Weights of a small GPT-style language model, trained from scratch on English Wikipedia: 627M tokens.
Each number is 128 + 24 x the weight over its row's rms, rounded and kept within 0 to 255. Layers, rows and columns count from 0. The size above them is the row's rms in percent of the matrix's.

# layer 11 MLP down (transposed), 1536x384, rms 0.0314, rows 569-604, columns 96-191
size [103 100  83  99 101  97  98  98  89 103  96 102  91 110 103 105  88  94 106 102 112 104 102 100 102 107 111  90  97 100 122 103  99 104  98  88]
[[152 125 175 133 106 184 105 110 122 159 156 140  58 154 131 109 101 116 127 155 132 112  99 170 133 133  89 131 119 127 143 159 175  97 163 102 127 119 129 121 149 116 136 118 137 120 108 127 126  96 141 115 124 167 181 108 112 130 120 124 111 130  90 174  90 156 130  92 110 120 130 136  95 150 132 127 166 142  59 136 107 159 133 116 140 132 153 107 177  88  92 107  98 103 124 132]
 [123 149 116 137 154 132 144 126  88 156 137 117 138 118 113 130 118  95 139 172  87 126 118 136 130 147 165 136 142 179 126 124 166  82 149 140 112 112 106 113 151 125 188 109 121 101 120 134 116 101 125 121 115 125 150 113 126 151 112 149 120 169 111 168 149  97 108 105 165 135 129 107 101 111 157 101 143 165 130 113  81 143 133 145 128 100 132 147 118 151 103 132 118 161 148 102]
 [138 149 118 136 123 131 130 112 118 152  97 148 153  99  88  99 149 135 152 143 151 130 119 132 169 103 129 137  97 135 134 146 133 123 143 117  92 147 115 117 141 150 151  57 122  73 150 185 147 148  66 169 125 148 115 128 142 183 114 125 125 107 130 114 124 146 141 139 133 116 177 145 123 104 115  99 180 134 123 124 109 114 133 143 164 114 146 165 126 129 105 140 139 126  97 115]
 [152 104 118 116 137 131 118 124 134 110 120 144  98 181 152 176 149 116 120 176 132 137  93 193 145 114 122 144  99 153 129  94 113 103 107 129 114 145 154 134 144 191 148 135 108  98 147 124 106 183 108 122 121 164 145 117 162 124 100 131 120 178 141 161 121 118 119 139 147 140 127 156 132 132 182 140 117  87 123 124 135 109 123 148 139 125 147 109 106 126 155 195 152  97 147  93]
 [ 98 141  88 143 110  99  92 111 166 132 114 151 138 126 112 109 139 111 129 110 155 120 107  56 105 115 114  94 152 104 115 160 106 155 105 147 125 129 156 138 131 134 136  88 156 108 171 148 139 172  97 107 154 132 119 110 125 114 138 110 102 126 183 120 124 122 146 112 122 116 153 103 116 126  93 101 168 179 163  96 166 128  97 149 134 142 156  96 105 170  78  97 112 153 144 141]
 [155 143 111 122 111 131 129  86 138 157 137 150  91 116 156 141 121 120 174 131 128 170 107 126 105 138 136 113 100 133 139 117 125 128 107 125 125  74 130 138 124 142 124 171 126 186 160 154 126 143 115 106 123 147 187 106 130 125 139 142 110 169 150 143 146 127 162 124 129 129  92 117 144 156 129 170 153  75 117 118 127 164  95 110  95 193 151 104  94 132 165 108  94 129 130 131]
 [123 128 136 148 111 136 141 112  97 127 179 133 112 153 104  83 111 111 108 133 128 146 115 122 111 126 115 186 119 135 152  90 151 169 130 120 126 121 108 128  91 142 134 140 150 126 121 136 136 149 133 113 159 159 150 131 138 100 120 102 118 133 116 129 120 174 135 113 132 134 134 136 120 140 137 156 135  98 140 129 115 122 108 135 164 114  99 123  96 148 116 115 123  70 141 105]
 [146 146 126 107 110 168 177 139  69  95 112  97 116 127 158 129 173 132 106 117 128 144 188 121 161 163 130  92 189  89 115 105 172 128 133 117  96 136 119 131 131 136 118 145 115 146  78 150 111 136 144 113  98 137 135 128 147 163 146 113 178 142 141  69  80 103  83 128 140 118 131 144 137 133 146 125 132 138 148 155 125  82 117 107  96 144 125 125 124 105 130 121 127 124 178 142]
 [146 109  95  91 147 121 162 137 141 113 157 113  94 107  80 120 126 137 144 118 141 147 104  70 116 139 113 156 124 100 155 157 145 120 105 131 139 211  80 106 159 109 166 122 132 146 146 132 134 148 161 118 115  92 147 119 131 108  85 136 163 168 114 141 137 119  97 153 152 137 165  83 145 112 143 123 146  90  89 171 103 128 125  95 115 153 136 147 113 116 137 129 129 151  87 123]
 [120 153 127  73 142 127 107 137 173 118 169 123 137 144 152 131 139 138 175 133 112 153 130 130 171 171 125 142 132  67 120 118 148 135 153 155 129 111 139 162  91 135 105 121 109 101 105 106 119 162 139 120 127 136 102 138 106 168 136 131 108 142 158 124 123 143 129 139 172 102 148 162  93 121 112 137 109 101 131 133  86  97 166 107 121 138 129 147 124 141 100 113 145 121 118 105]
 [129 138 149 140 145 146 152 108 119 116 151 185 130 129 154 150 108 142 133  78  83 167 172 133 130 134 127 115 107 109 121 101 120 140 156 105 141  81 101 145 105 134 126 147 181 140 201 112 157 135  61 102 129 109 161 138  92 134  93 134  80  94 155 166 126 115 163 143 125 156 118 162 128 137 142 149 111 110 133 116 131 127 179 110 113 124 135 123 155 111 180  93 100 109 132  95]
 [122 126 176 132 119 167 151 133 167 124 121 174 127 132 133 127 121 129  94 124 168  96 132 130 207 124  98 115 104 127 154 129 149 139 103 113  89 120 162 123 176 112 146 163 111 111 133  85 171 129 111 139 157 142 125 122 152 108 133  87 108 137 126 156 139 141 118 156 157 152 129 130 205 165 105 123  97 123 123 107  98 114 155 137  89 166 157 156 108 155 112 143 127 141 120 174]
 [ 96 142 127 126 148 108  87 154 152 120  90 124  81 150 134 118 149 135 128 140 116 145 128 146 151 160 117 105 155 105 137 100 149 120 124 154  89 119 111 156 119 137 133  68 129 129 152  99 130 139 169 150 151 160 104 127 145 118 151 171 146 143 119 115 136 130 127 169 109  90 126 143 134 111 136 153 125 145 141 121 112 117 102 102 106 116 135  96  68 122 131 164 127 110 117 125]
 [127 174 155 107 150 110 151 123 176 151 143 147 128 105 107 138 143 116 147  97 128 157 108 154 212 108 109  91 136 109 155 112 107 123 103 118 142  83 137 137 114 143 141 188 130 129 141 121 118 142  86 135 130 129 167 145 128 107  56 117 139 173 111 137 113 118 172 173 116  64 132 143 151 118 113 158 150 146 122 155 150 133 155 122 119 114 123 137 109 129 143 128 107 143 131 130]
 [ 82 160 169 104 120 113 128 130 159 106 137  75 139 129 142 157 140 128  97 126 135 131 149 101 121  78  93  43 132 142 104 108 127 134 136  97 123  95 184 169 143 144 155 109 130 120 139 139 186  90 116 116 132 122 110 140 110  99  86 183 142 120 126 170 109 118 113 111 132 133 144 121 131 158 123 156 106 128 138  97 136 149 143 147 126 109 155 147  98 114 164 135 196 116 101 134]
 [117 140 111 134 143 157 169 131  84 134 125  93 123 104 165 126 145 142 123 146 130 126  90  88  86 123 132 125 160 141 156 140 117 137 121 132 132 155 140 137 140  83 129 103 144 123 124  68 169 117 176  97 108 189 127  84 125 117  94 138 132  99 154 110 149 137 113 153 138 101 154  92 165  95 114 142 128 139 138 174 121 131 111  97 106 158 130 126 133 128 106 110 130 143 139 102]
 [163 102 120 146  90 147 130 109 117 137 132 124 181  96 150 167 158 137 151 108 146  90  85  83 128 129  91  94 107 141 148 110 146 128 161 115 153 134 138 114 116  84 147 113 153 159 134 121 123 134 120  95 152 100 147 113  63 136 106 112 129  73 125 143 150 147 162 135 184 119 119  97 152 127 125  89 178 142 109 133 134 161 147 147  86 145 139 141 167 123 169 146 146 144 145  99]
 [ 92 105 111 124 118 113 114 156  95  93 157 118 145  92 145 136 154 150 168 143 103 111  94 140 132 119 161 145 113 120 138 134 119 144 145 130 143 166 161 138 125 150 115 105 147 134  82 115 147  88 118 120 145 148 113 107 103 118 147 120 142 148 134 166 127 117 150 115 136 137 143 108 146 150 130  93  83 117 106 104 139 111 154 110 141 130 122 111 151 114 134 118 103  93 121 149]
 [142 136 103 147 136 106 158 100 135 102 162 112 153 136 127 128 155 127 130  86 155 131 130 123 100 148 111 139 120 144 115 125 148 135 139 144  99  71 155 129 130 110 149 101 125 137 117 131 135 140  79 131 138 162 135 115 107 167 112  87 150 148 121 143 122 131 145  72  99 120 157 108 143 122 124 128 180 127 129 140 109 109 152 117 122 110 167 100 151 119  95 151 133 121 121 136]
 [161 121  97 130 103 154 166 175 185  99 112 153 157 134 116 113 117 164 125 129 127 112 127 122  94 168 153 148 120 133 133 101 109 116 166 109 115 125  99 136 121 116  99 136 140 153 112 123 120 114 126 122 129 150 141 131 126 129 117 120 156  86 129 107 118  99 142 122 122 140 134 128 138 140 143 112 123 117 144 125  85 127 137 111 125 103 107 117 131 125 137 142 121  93 109 180]
 [173 168 139 109 109  83 140 150  88 146 125 140 130 150 144 115 149 130 111 171 159 133 133 126 102 131 108 164 119 131 145 110 113 112 141 141 142 141 136 155 117 142 106  91 138 124  92 150 104 122  95 136 115 135  83 118  75 115 105 137 142 121  87 159 143 135 134 151 153 156 113 178 120 140 129 171 130 124 117 152 122 102 175 146 144 129 153 183 122  99 100 154 149 167  83 109]
 [153 112 123 118  97 112 130 130 125 135 146 117 132 127 156 106  90 159 104 136 145 141 145 128 110 163  77 109 110 166 153 169 130 123  85 122 169 139 143 159 130 140 126 106 113 141 175 162 125 138 104  96  83 119 120 134 150  93 128 128 150 166 164 167 134 164 126 130  95 131 130 138 142 142 145 130 144 132 135 115 123 117 137 121 131 114 163 100 112 127 154 128 135 122 113 136]
 [133 112 134 138 156 135 133 150 111 127 147  79 108  81 115 114 109  82 134 122 153 181 162 127 107 118 146 120 129 100 140 169 131 141  80 135 134 144 113 108 125  92 105  91 151 146 133 111 124 121 137 139 135 151 110 174 114 163 133 122 147 130 128 139 117 154 103  99 142 112 115 123 193 146 140 119  98 137 132 142 131 122 135 129 128  74 123 127 153 145  98  99 157 128 113 128]
 [117 117 112 125 106 126  93 104 146  93 178 142 125 126 152  86 133 136 140  84  83 129 132 108 159 144 154 133 124 114 166 100 153 105 128 147 108 135 129 120 107 147 131 117 129 158 162 120 160 128 110 149 151 137 164 161  88 159  73 137 136 134 170  86 126 109 146 146 129 105 141 161 106 141 149 116 122 105 145 131 129 126 135  91 129  86 158 101 127 117 110 134 112 142 128 113]
 [ 73 147 111 166 103 161 140 149 106 136 191  86 127 116 130 114 129  78  82  94  88 159 176  96 119 129 114  71 162 133 126 139 162 111 155 127 138 150 127 118 116 119 148 121 154 122 141 128 140 141 160 156 137 149  94 113 125 119 166 135 117 147 130 147 100 122 145 117 111 107 133 132 148 183 120 138  97 143 121 142 136  92 102 146 134 157 131 138  93 146 120 135 133  63 125 132]
 [141 138 156 130 149 151 165  95 134 144 123 140 109  88 112 130 112  86 133 162  92 140 121  87 169  90 145 152  93 121 144 156 127  95 106 133 124 133 107 121 187 140  82 155 124  71 101 124 144 154 139 168 111 103 119 115 143 143  87 130 120 142 116 113 119 110 150 138 125 132 120 135 134 132 141 144 159 171 140 113 124 105 121 139  93 153 158 175 109 167 146 165 115 111 132 126]
 [171 114 138 127 141 138 153 116  59  89 109 126  97 135 100 148 137 150 105 148 128 158  89 171 100 150 132 130 121 169 141 111 147  95 106 125 101 105  93 152 173 170 108 118 137 137  86 137 164 115 126 149 147 146 125 120 115 106 138 129 137 117 119 173 167 109 100  89 104 132 140 162 131 171 145 160 120 107 106 122 115 126 139 130 148  69 116 137 133 136  86 131 133 145 108 119]
 [120 163 147 116 153 150 140 111 114 127 124 139 134 110 145  89  97 170  82  94 182 147 153 127 167 116 127 113 147 151 137 138 143 154  95 126 176 106 155 115 145 135 149  87  95 161 135 110 130 141 175 156 154 128 116 126 132 133 108 113 109 161 120 149 116 134 133  99 130 103 154 115 150 148 140 103 154 138 179 122 152 112 134 132  72 141 137 149  77 113 117  79 129 130 175 139]
 [143 120 163  97 128 121 109  89 108 151 110 172 125 157 131 127 157 143 111 141 165 140  87 186 133  90  99 106 100 140 121  61 142 138 157 124 117 112 143 137 136 144 124 108 132 100  83 170 148 129 148 147 163 113 108  80 151 147 131 105 142 129 145 111 110 135 129 120 146 166 153 128 174 145 100 139 163 167 132 116 142 114 102 121 100 140 130 107 146 119 138 141  90 113 118 130]
 [168 158  97 127 146 152 131 155 128 113  92 118 112 120 132 185 117 123 131  97  97 143 140 147 120 152 122 113 125 139 145 135  97 100 188 154 114  90 104 141 132 153 149 115 121 126  96 149 146 122 121 174 124 106 142 153 177 133  96 159 104 127 126 101 100 106 129 149 158 137 145 120 104 140 101 142 155 137 139 122 114 141 127 106 120 102 192 122  95 146 128 124 155 115 123  62]
 [144 103 110 121 132  95 169 146 134 106 134 116 105 158 127 124 178 138 182 132 124  87  89 102  75 126 115 104 117 144 114 119 110 138 123 127 104 132 163 148 146 140 137 156 135 114  89 125 109 183 150  68 105 112 122 113 136 121  99 165 116  68 150 132 127 122 107 115 139 133 101 136 128 121 128 176 126 181  98 129 133 122 162 133 133 151 156 147 139 113  95 133 126 124  96  97]
 [145 145 169 103  86 141 146 147 158 159 134  88 175  96 126 147 150 131 109 144 143 129 116 101 105  76  95  92 132 123 121 134 137 120 155 131 135  97 102 132 167 166  84  87 156 156 100 146 132 113 115 110  93 128 132 139  63 134 121  99 125 100 125 119 113  95 148 115 126 117 143  88 118 108 122 137 182 152 130 145 125 127 133 118 179 170 118 145 143 128  99 133 148 127  91 153]
 [140 115 141 112 166 160 176 140 130 137 109 132 150  86 154 191 109 125 134 121 148 137 107 131  98 161  74 148 134 162 110 108 102 144 154 122  91 145 103 127 125 114 146 161 135 158 129 124 101 111 141 124 123 108 129 134 146 125 143 141 128 153  97 122 135 142  80 126 121 118  97 141 168 113 107 133  76  77 150 143 120 149 150 110 177 175 107 151 126 171 158 115 100 133 142 142]
 [110 136 127 121 135  84 124 127 115 153 142 171 121 121 111 184 149 159 124 154  85 122 131 148 148 105 132 104 108 149 122 125 130 139 138 141  97 134 161 123 128 130 164 132 133 145 125  93 138  90 111 178 110 106 155 130 178 159 121 140 121 131 111 158  95 121 125 101 134  95 172 129 115 133 100 168 143 119  79 122 141 127 176 109  88 112 132 168 158 143 107  93 123 149 141 139]
 [119  94 137 104 143 154 104 118 198 134 122 153 121 128 159 157 147 133 126 133  89 146 166 111 103 113  96 108  94 130 129 139 119  88 160 122 114 136 140 126 146 107 123 112 122 167 126 124 103 151 112 139 167 156 101 139  95 137 133 151 123 145 155 128 162 115 121 108 121 135 159 115 100 103 119 103  84  89 139 139 167 128 122 141  73 114  83 121  85 158 134 124 104 149 124 120]
 [143 122 126 128 166  99 100 132 162 129 140 128 137  93 101 161 186 140 146 112 115 126 122 143  96 137 142 142 116  73 118  84 164  80  91 136 114 106  97 129 117  87 153 120 154 107 122 126 140  98 126 155 133 117 148 132 150 140 128 104 128 118 137 105 138 112 124 136 116 122 131 144 112 142 142 126  70 157 126 162  81 116 149  91 151 163 120 140 134  93  95 147 116 118  95 119]]
# layer 11 MLP up, 1536x384, rms 0.0306, rows 570-605, columns 96-191
size [ 98  85  96 102  95 111 101  88 103 106 110  99 103 101 106  94 108 100 106  99 109  97 104 110 100  97  90  96 100  98 102 109 102  95 101 105]
[[ 83  78 126 121 127 127 102 138 138 110 139 125 167 124 121 158 111 185 141 135 141 106 109 119 125 129 150 159  97 108 130 122 159  75 155 132 139 143 146 153 132 130 149 126 161 135  88  80 149  90 138 111 115 159 151 125 109  99 155 108  91  84  95 102 167 118 101 143 136 162 126 118  97 127 127 157 138 123 110 143 126  94 138 128 144 117 132 140 111 140 148 150 143 133  92 132]
 [120  77 108 145 112  95 127 124 145 126 156  88 124 155 120 143  96 149 113 173 126 104 166 115  97 179  97 104 126  97 145 144 153 119 137 105 111 140 151  83 146  89 134 187 138 160  81 112 159 102 159  66 101 148 128 137  50 105 175 132 132 101 135 156 132 152 112 134 124 140 145 132 135 134  99 136  74 148 118 115 149 137  91 133 110 133 144 107  93 100 137 110 130 174 176 118]
 [144 102 152 148 122 116 135 143 122 128 128 113 116 124 116 121 123 133 117 118 174 120 150 135 134 143 135 146 148 145 153 122 129 125 116 160 148 155 150 106 105  92 151 103  84 127 120 152 120 118 148  97 121 169 139 121 108 136 102 125 124 145  98 109 132 128 137 130 121 115 108 120 162 138 125 149 144 122 112 116 172 153 108 128 107 129 113 122 147  96 158  77 175 147 132 129]
 [100 110 138 110 144 131 130 140 150 142 101 108 105 119 142 101 128 132 129 158 109 176 105 111 152 134 124 112  83 120 146 126 163  89 159 111 133 130 106 133 133 149 107 113 153 108 125 125 109 137 151 156 145 178 135 137 126 107 127 137 116 109 117 129 136 141 126 159 110 110 125 123  80 111 163 155 161 127 114 172 144  89 162  97 145 121 134 141  96 180 121 134 156 130 149 104]
 [130 121 153 138  96 120 181 166 129 127 118 135 144 136  94 157 117 141  66 104 123 132  95 122 127 147 118 116 148  95 132 134 115 134 118 143 167 186 110 134 130 156 131 121 110 125  98 154  94 148  94 154 115 129 108 164 129 112 125 116 149  85 125 107  97 146 122 129 107 111 142  83 187 127  97  76 142 148 130 145 147 112 132 141 155  85 131 155  91 124 136 126 136 157 116 119]
 [118 123 117 124 125 111 127 117 148 100 109 133  86 156 132 128 168 131 122 159 134 156 128 104  98 124 186 176 141 109 163 130 155 146 120 104 156 131 121 108  98  89 118  71 105 174  84 116 136 154 164 121 159 116 146 130  83  99 137 158 120  79  93 133 133 110 151 125 153 158 141 143 149 138 125 141  88 150 153 121 136 115 133 113 150 135 114 106  90 143 110 136 163 144 158 106]
 [116 134  95  87 130 101  70 120 122 119 128 143 116 143 107 110 102 125 186 109 152 114 103 166 110  94 134 173  96 143 128 170 143 154 154 120 167  91 139 155 153 129 128 103 142 112 129 113 132 147 141 120 159 146  89 190  99 114 104 109 108  95 125 151 167 143 160 154 151 150 126 111 126 137 121 125 123 176 151 106 106 155 140 120 146 140 117 133  99 183  91 104 112 150 101 139]
 [ 78 150 146 160 108 133 135 111 143 131 111 127 155 106 130 141 123 122  93 121 151 120 142 134 102 115 151 115 158 137 136 110  84 140 135 109 125  98 153 170 131 138 102 140 136 132 137 141 145 101 115 140 128 124 137 107 153 143 113 152 143 128 119 138 151 124 140 154 131  99 117 183 106  87 104 140 100 107 172 151 147  91 125 132 188 113 112 112 146 179 118 133 120 123 103 162]
 [140 137 105  78 131 144 154  96 130 144 102 138 150 110 127 151 135 120  95 124 130 170 115  97 166 173 144  90 136 104 144 130 132 154 156 135 120 144  88 171 126  83 136 138 151 123 162  99 154 156  96 155 125 109 127 113 118 162 101 173 111 148 124 136 100 152 133 125 124  93 114 105 133 150  69 114 104 163 114 144 131  95 139 148 167 110  85 126 115 140 100 142 118 127 128 128]
 [189 108 136 111 161  95 133 112 125 128 114 125 128 111 142 131 105  85 106 117 110 129 138 106 115 137 104  98 113 156 133  81 103 130  69 115 147 124 133 140 138 152 128 155 128 101 127 149 141 122 126 151 128 144  85 167 109 103  90 145 113 125 140  86 169  92 139 148 133 121 117 107  98 157 117 102 125  96 147 141 139 102 106 124 165  97  92 101 116 140 106 136 183 137 101 168]
 [106 156 136 133 114 127 132 145 134 145 101 117 129 116 152  85 125 154 126 124 107 117 128 120 170 124 136 146 120  95 126 104 119 148 183 147 147 114  97 163 131 110 110 170 106 130 114  72  70 124 112 105 100 140 145 130  91  80 136 147 112  92 150 122 144 105 111  79 157 151 110 143 122 108 139 150 131 158 128 151 161 130 123 106 134 118  81 118 156 168 148 130 147 120  92 123]
 [129 102  80  98 134 162 168  85 111 151 122 104 139 153 161 131 156 150 145 132 164 146 134 107 131 121 180 143  97 113  73 163 111 123 108 149 177  81 133 123 106 125  97 134 143 124 177 150 134 141 126 126 126 141 140 110 137 121 134 129 106 123 115 113 124 142 139 101 156 111 133 122 109 168 133 163 162  89  73 187 176  80 141 149 129  87  95 118 133 175  97 121 124 127 115 122]
 [120 117  94 134 133 148 161 130 161 129 118 187 123 139 130 114 161 127  92 130  96 118 167 129 115 126 179 129 103 117 130 171 195 121 152 131 114 155 116 129 112 121 107 119 141 125 121 101 147 108 153 142 118 138 159 135 122 191 127 136 117 138 180  88 148 137  98 140 128 156 121 127 100 158 110 165  85 128 111 145 134 141 165  83 142 118 119 163 106 144 129 148 107  80 125 139]
 [105 134 126  97 137 160 148 144 119 107 138 107 121 126 139 124 139 125 167 123 164 105  99 114  88 150 135 136  97  99 146 174 146 168 177  88 173 109 154 132  99 117 119 127 144 119 107 126 102 182 129 126 103 137 149 129 107 117  99 146 153 155 163 118 116 144 154 137 102 158 143 150 106  74  93 126 154 181 120 170 101 127 155 108 142 135 122 112  89 108  67 106 107 119 151 122]
 [117 137 131 193 107 127 134 143 113  82 125 154 167 152 124 143  70 124 125 165 137 127 139 133 132  99 161 125 167 141 141 129 138  84 136 139 130 113 164 133 138 135 110 147 115 102 132 132 128 158 151 140  81 145 157 122  90 155 112 175 103  99  87 147 113 120 151 117 141 105 143 167 101 110  99 157 113 125 116 137 141 102  68 152  77 148 160 131 161 129 162 155 138 153 121 143]
 [114 136 109 132 113 144 141 139 158  91 104 144 130 148  78 114  96 112  75 148 128 129 120 157 150 108 112 102 160 111 107  96  95 130 155  94 127 128 154 139 149 158  98 167 100 114 115 130  71  95 131 133 104 145 132 135 163 114 111 169 129  96 133 160 113 111 124 109  97  83 126 166 152 141 120  82  72 146 119 124 159  99 105 111 152 127  81 116 139  87 102 155 143 156 125 114]
 [102 115 132 123 114 156 116 147 142 109  73 169 122 149 105 172 146 126  99 199 129 131 113 122 132 122 115 107 169 141 140  90 143 125 147 134 135 141 130 164 123 135 142 118 107 112 134 117 104 157 145 131 125 141 167 144 135  98 138 121 104 100 152 131 121 141 146 169 109 118 126 106 143 125 116 131 104 112 101 105 142 146  76 128 151 107 106 123  88 110 151 135 180 110 134  92]
 [161 151 184 123 125 112 125 138 153 123 165 123  99  80 150 157 111 157 164 113 153 136 105 145 145 147 136 130 156 112 140 127 158 140 146 170 143 124 114 122 101  86 124 142 124  88 121 111 143 167 172  75  55 141 141 132 153 135 124 139 154 128  98 151 119 124  95 145 120 145 138 119 129 116 105 144 129  93 141 121 132 113 139 130 141  91 114 105 168 151 128 113 128 165 144  81]
 [117 108 151 131 177 124 124 128 109 139 146 136 142 118 147 188 128 155 113 133 145 151  99 108 119 136 115 200 144 117 168 129  98 115 130  95 171 141 114 108 120 166 147 183 153  98 122 103 170 106 112 130  99 175 148 200  91 133 117  78 151 148 132 152 104 133 132  86 118 152 102 152 118  67 112 157 144 126 119 122 108  73 144 152 124 117 117  96 135  97 156 117 104 126 118 151]
 [102 128 111 121 123  68 124 129 134  96 120 130 138 134 161 149  77 140 182  96 146 130 109 138 113 182 142  90 101 115 130 138  98 149 122 119 114 139 148 146 161 111 130 113  88 123 149 146  84 146 104 130 113  94 109 124 138 111 119 172 125 155 127 180 116 128  85 140 137 102 115  92 118 141  27 143 107 126  80 116 152 108 100 155 167 130 132 132 103 103 134 128 142 114 146 110]
 [138  86 148 149 144 100 107 122 126 148 116 157 154  98 188 120  99 129 111 116 120 121 150 142 126 163 124 147 132 132 177 125 165 127 154 147  87 149 111 133  81 101 116  82 134 145 150 100 157 104 142 126 118 130 137 135 103  95  82 110 146 160 117 141 114 149 159 133 132 162 139 115 130  85 133 147 101 122 124 158 145 141 116 118  94 134  93 107 114 112 122 146 123 143 134 139]
 [128 173 135 129 133 132 108 174 131 101 109 139 144 110 136 128 150 135  95 137 120 136 106 120 143 159 139 147 129 141  90 133 139 137 153 142 168  99 173 170 126 131 156 149 129 128 122 122 149 142  83 121 161 131 124 109 144 108 123 150  98 106 120 132 135  46 126 140 141 113 127 149 116 138 156 138 143 136 107 127 115 111 159 149 146 115  96 161 122 109 117 109 130 118 159 120]
 [153 119  97 135 112 152 135 121 124 128 146 138 143 114 115 116 133 127 140 120 126  84 102 160 114 141 157 155 138 129 146 146 124 134 138 124 146 125 122 139 116  82 119 110 109 129  95 103 129 130 136  89 110 107 121  81 138 122 115  92 100 152 121 134 133 133 125 109 146 104 113 117 118 137 135 141 130 143 130  61 117 134 116 119 127 114 129 144 128  96 116  86 101 140 111 132]
 [ 80 102 131  84 126 104 146 113 146 115 114 158 138 105 115 138 106 139 135 102 150 120 152 167 116 109 193 129 132  67 125 162 143  96 169 142 150 116 121 163 128 142 130 121 169  99 149 136 110 116 120 114 112 120 143 144 135  74 121 131 125 103  59 170 130 127 117 136 143 133 131 131 100 107 133 143  91 112 115 148 113 110 131 120 107 106 108 151  86 127 132 129 148 165 110 155]
 [111 145  73 114 116 114 122 155 125 141 109 111 153  93 117 155 105 181 132 108  97  94 118 130 117 158 113  88 155 107 155 167 172 120 138 107 143 115 151 149 132 129  83 112 152 124 114 145 174  87 122  52 135 108 176  82 116 128  96 126 155 177 151 121 125  82 101  80 156  99 128 126 141 123 121 173 123 112 140 135 158 102 121 136 137 103  66 132 162 116 114 111 124 129 131  77]
 [ 84  98  75  96 155  91 129 110 130 113 116 124 129 127 127 102 103 107 149 146 115 105  83 119 123 127 143 101 100 130  90 149 128  86 108 133 151 151 149 119 117 132  93 111 165 138 118 121 159 131 102 146 117 140 163 143 118 115 136 139 154 157 146 136 121 152 168 168 106 100 161  75 110 146 106 133 108 121 162 175 192 142 124  93 146 130  80 113 113 111 128 134 151 125 181 132]
 [131  70  97 154 103 168 136 117 138 143 135 107 126 109 131 163 119 117 131 156 121 141  85 177 105 152 143 113 116  97 120 120 134 165 160 138 152 127  93 133 103 143  91 139 152 116 166 114 144 141  97  99  94 127 160 113 150 119 129 147 139 122 107 103 154 146 106 165 128 132  90  81 128  66 119  99  79 118 113 122 175 138 126 125 174 135 107 100 119 158 137  94 113 123 124 156]
 [138 129  85 160 146 111 138 127 166 138 117 136 144 150 131 125  96 118  98 133 117 144 156  97 126 117 139  72 157 154 107 166 103 115 125 120 150 110 137 145 118 133 102 152  93 145 126 102 115 102 157 133 131 132 131 148 122 138 121 151 130 126 150 139 153 161 121 111 104  98  95 127 164 138 130 151 134 132 146 105 131  99  92 112 101 125 112  88  71 154 156 125 120 135 145 152]
 [105 103 123 107 136 129 158 157 133  70 140 111 136 154 138 150 100  83 144 115 130 137 128 121  97 138 104 160 140 109  93 178 102 113 140 137 163 132 174 115  97 118 109 120 171 107 135 109 131 133 147  87 116 125 155 167 100 133 109  94 107 128 153 166 107 152 138 128 120  80 104 143 138 126 124  90 153 146 125  87 144 163  86 113 123 101 148 117 157 129 118  96 115 101 122 120]
 [115 158 154 122 116 115  68 134 115 103 162 123 116  75 123 131 114 184 146 121 143 156 177 124 140 117 110 105 143 162  83 135 125 179 120 146 136 152 163 128 137  98 123  95 122 105 112 152  63 104 122 108 136 114 160 129 112 165 144 144 115 107 149 117 147 132 177 125 129 157 103  83 119 133  85 102 129 148 127 166 143 143 116  86 131 105 122 124 107 103 114 106 133 117 111 154]
 [107 173 125 130  96  82 143 168 141  99 142 145 125 152 148 144 139 121 121 113 135 149 132 143 109 151 124 133 132  99 132 109 140 130  82 118 144  99 136 121 149 129 125 111 103 104 132 152 105  79 127 109  77 123 151 127 159 113 110 157 122 136 101 152 179 121 154 130 156 158 165 148 105  93 101 121 148 143 135 139 146  90 129 123 124 133 105  99 111 126 122  80 146 127 106  98]
 [126 103 152 122 103 122 158 141 146 131 131 119 106  91 137 148  69 132 141 104 161 127 127 159 124 152 124 134 112 103 124 102  74 122 172 148 130 172 135 157  65  77 132 117 142 144 111 134 139 152 139 155 122 139 120 156 130  98 139 146 137 120 131 126 165 107 138 144 126 130 110 111 160 117 145  89 134 141 116 171 182 120  94  92 134 112 112 123 100 103 165 132 120 127 108 123]
 [174 110 153 118 198 119 127 146 127 134  82 128 102 122 123 142 103 116 174 107 118 152 124 125 149 122 145 150 153 138 121 158 104 151 126 139 116  67 119 150  75 121 135 116 142 102 175 151 139 155 141 105 127 114 127 119 106 115 126 164  84 159 133 156 118 165 157 134 154 145 149 119 119 121 111  99 152 146 130 127 128 156 122 155 136  65 107 110 111  85 119  86 122 104 119 193]
 [168 119  94 134 140 107 146 126 111 132 144 124 163 144 123 128 127 137  82 106 146 148  99 136 145 155 135 173 182 125 119 137 123 124 118 174 127 137 122 127 170 122 160 140 121 115 111 148 123 131 148 106 128 126 130 136 146 115  97 125 116 135 137 117 164 120 118 121  98 163 113  95 146 145 135 127  94 149  98 127 147 128 128 135 134  66 166 120 149 145 143 122 192 133 142 142]
 [ 94 122 108  68 127 139 133 122 156 135  91 119 154 140 132 147 117 114 110 172 131 137 111 138 160 154 186 186 157 102 127 126 148 122 118 156 115 105 101 125 102 125 134 109 164 153 154 111 160 156 136 135 108 115 171 138 109 156 130 123 128 130  94  85 111 105 153 152 125 125 129 142 138 125 128 168 118 151 136 145 168  99 124 141 133  86 129 114 125 143 100  94 131 107 125 122]
 [165  72 128 113 111 155  87 136 132 125 131 137 119 104 145 100 103 156 114 163 154 108 114 127 164 102 147  96 139 118 115 125 129 118 150 119 131  59 118 139 117 147 143 122 108 170 133 131 138 131 143  98 128 135 118 133 123 101 125 122 107 134 133 127 142 115 109 125 149 133 133 105 148 135 145 130 129 100 121 166 124 118 138 130 176 137 123  62 139 160  84 131 102 112 191 145]]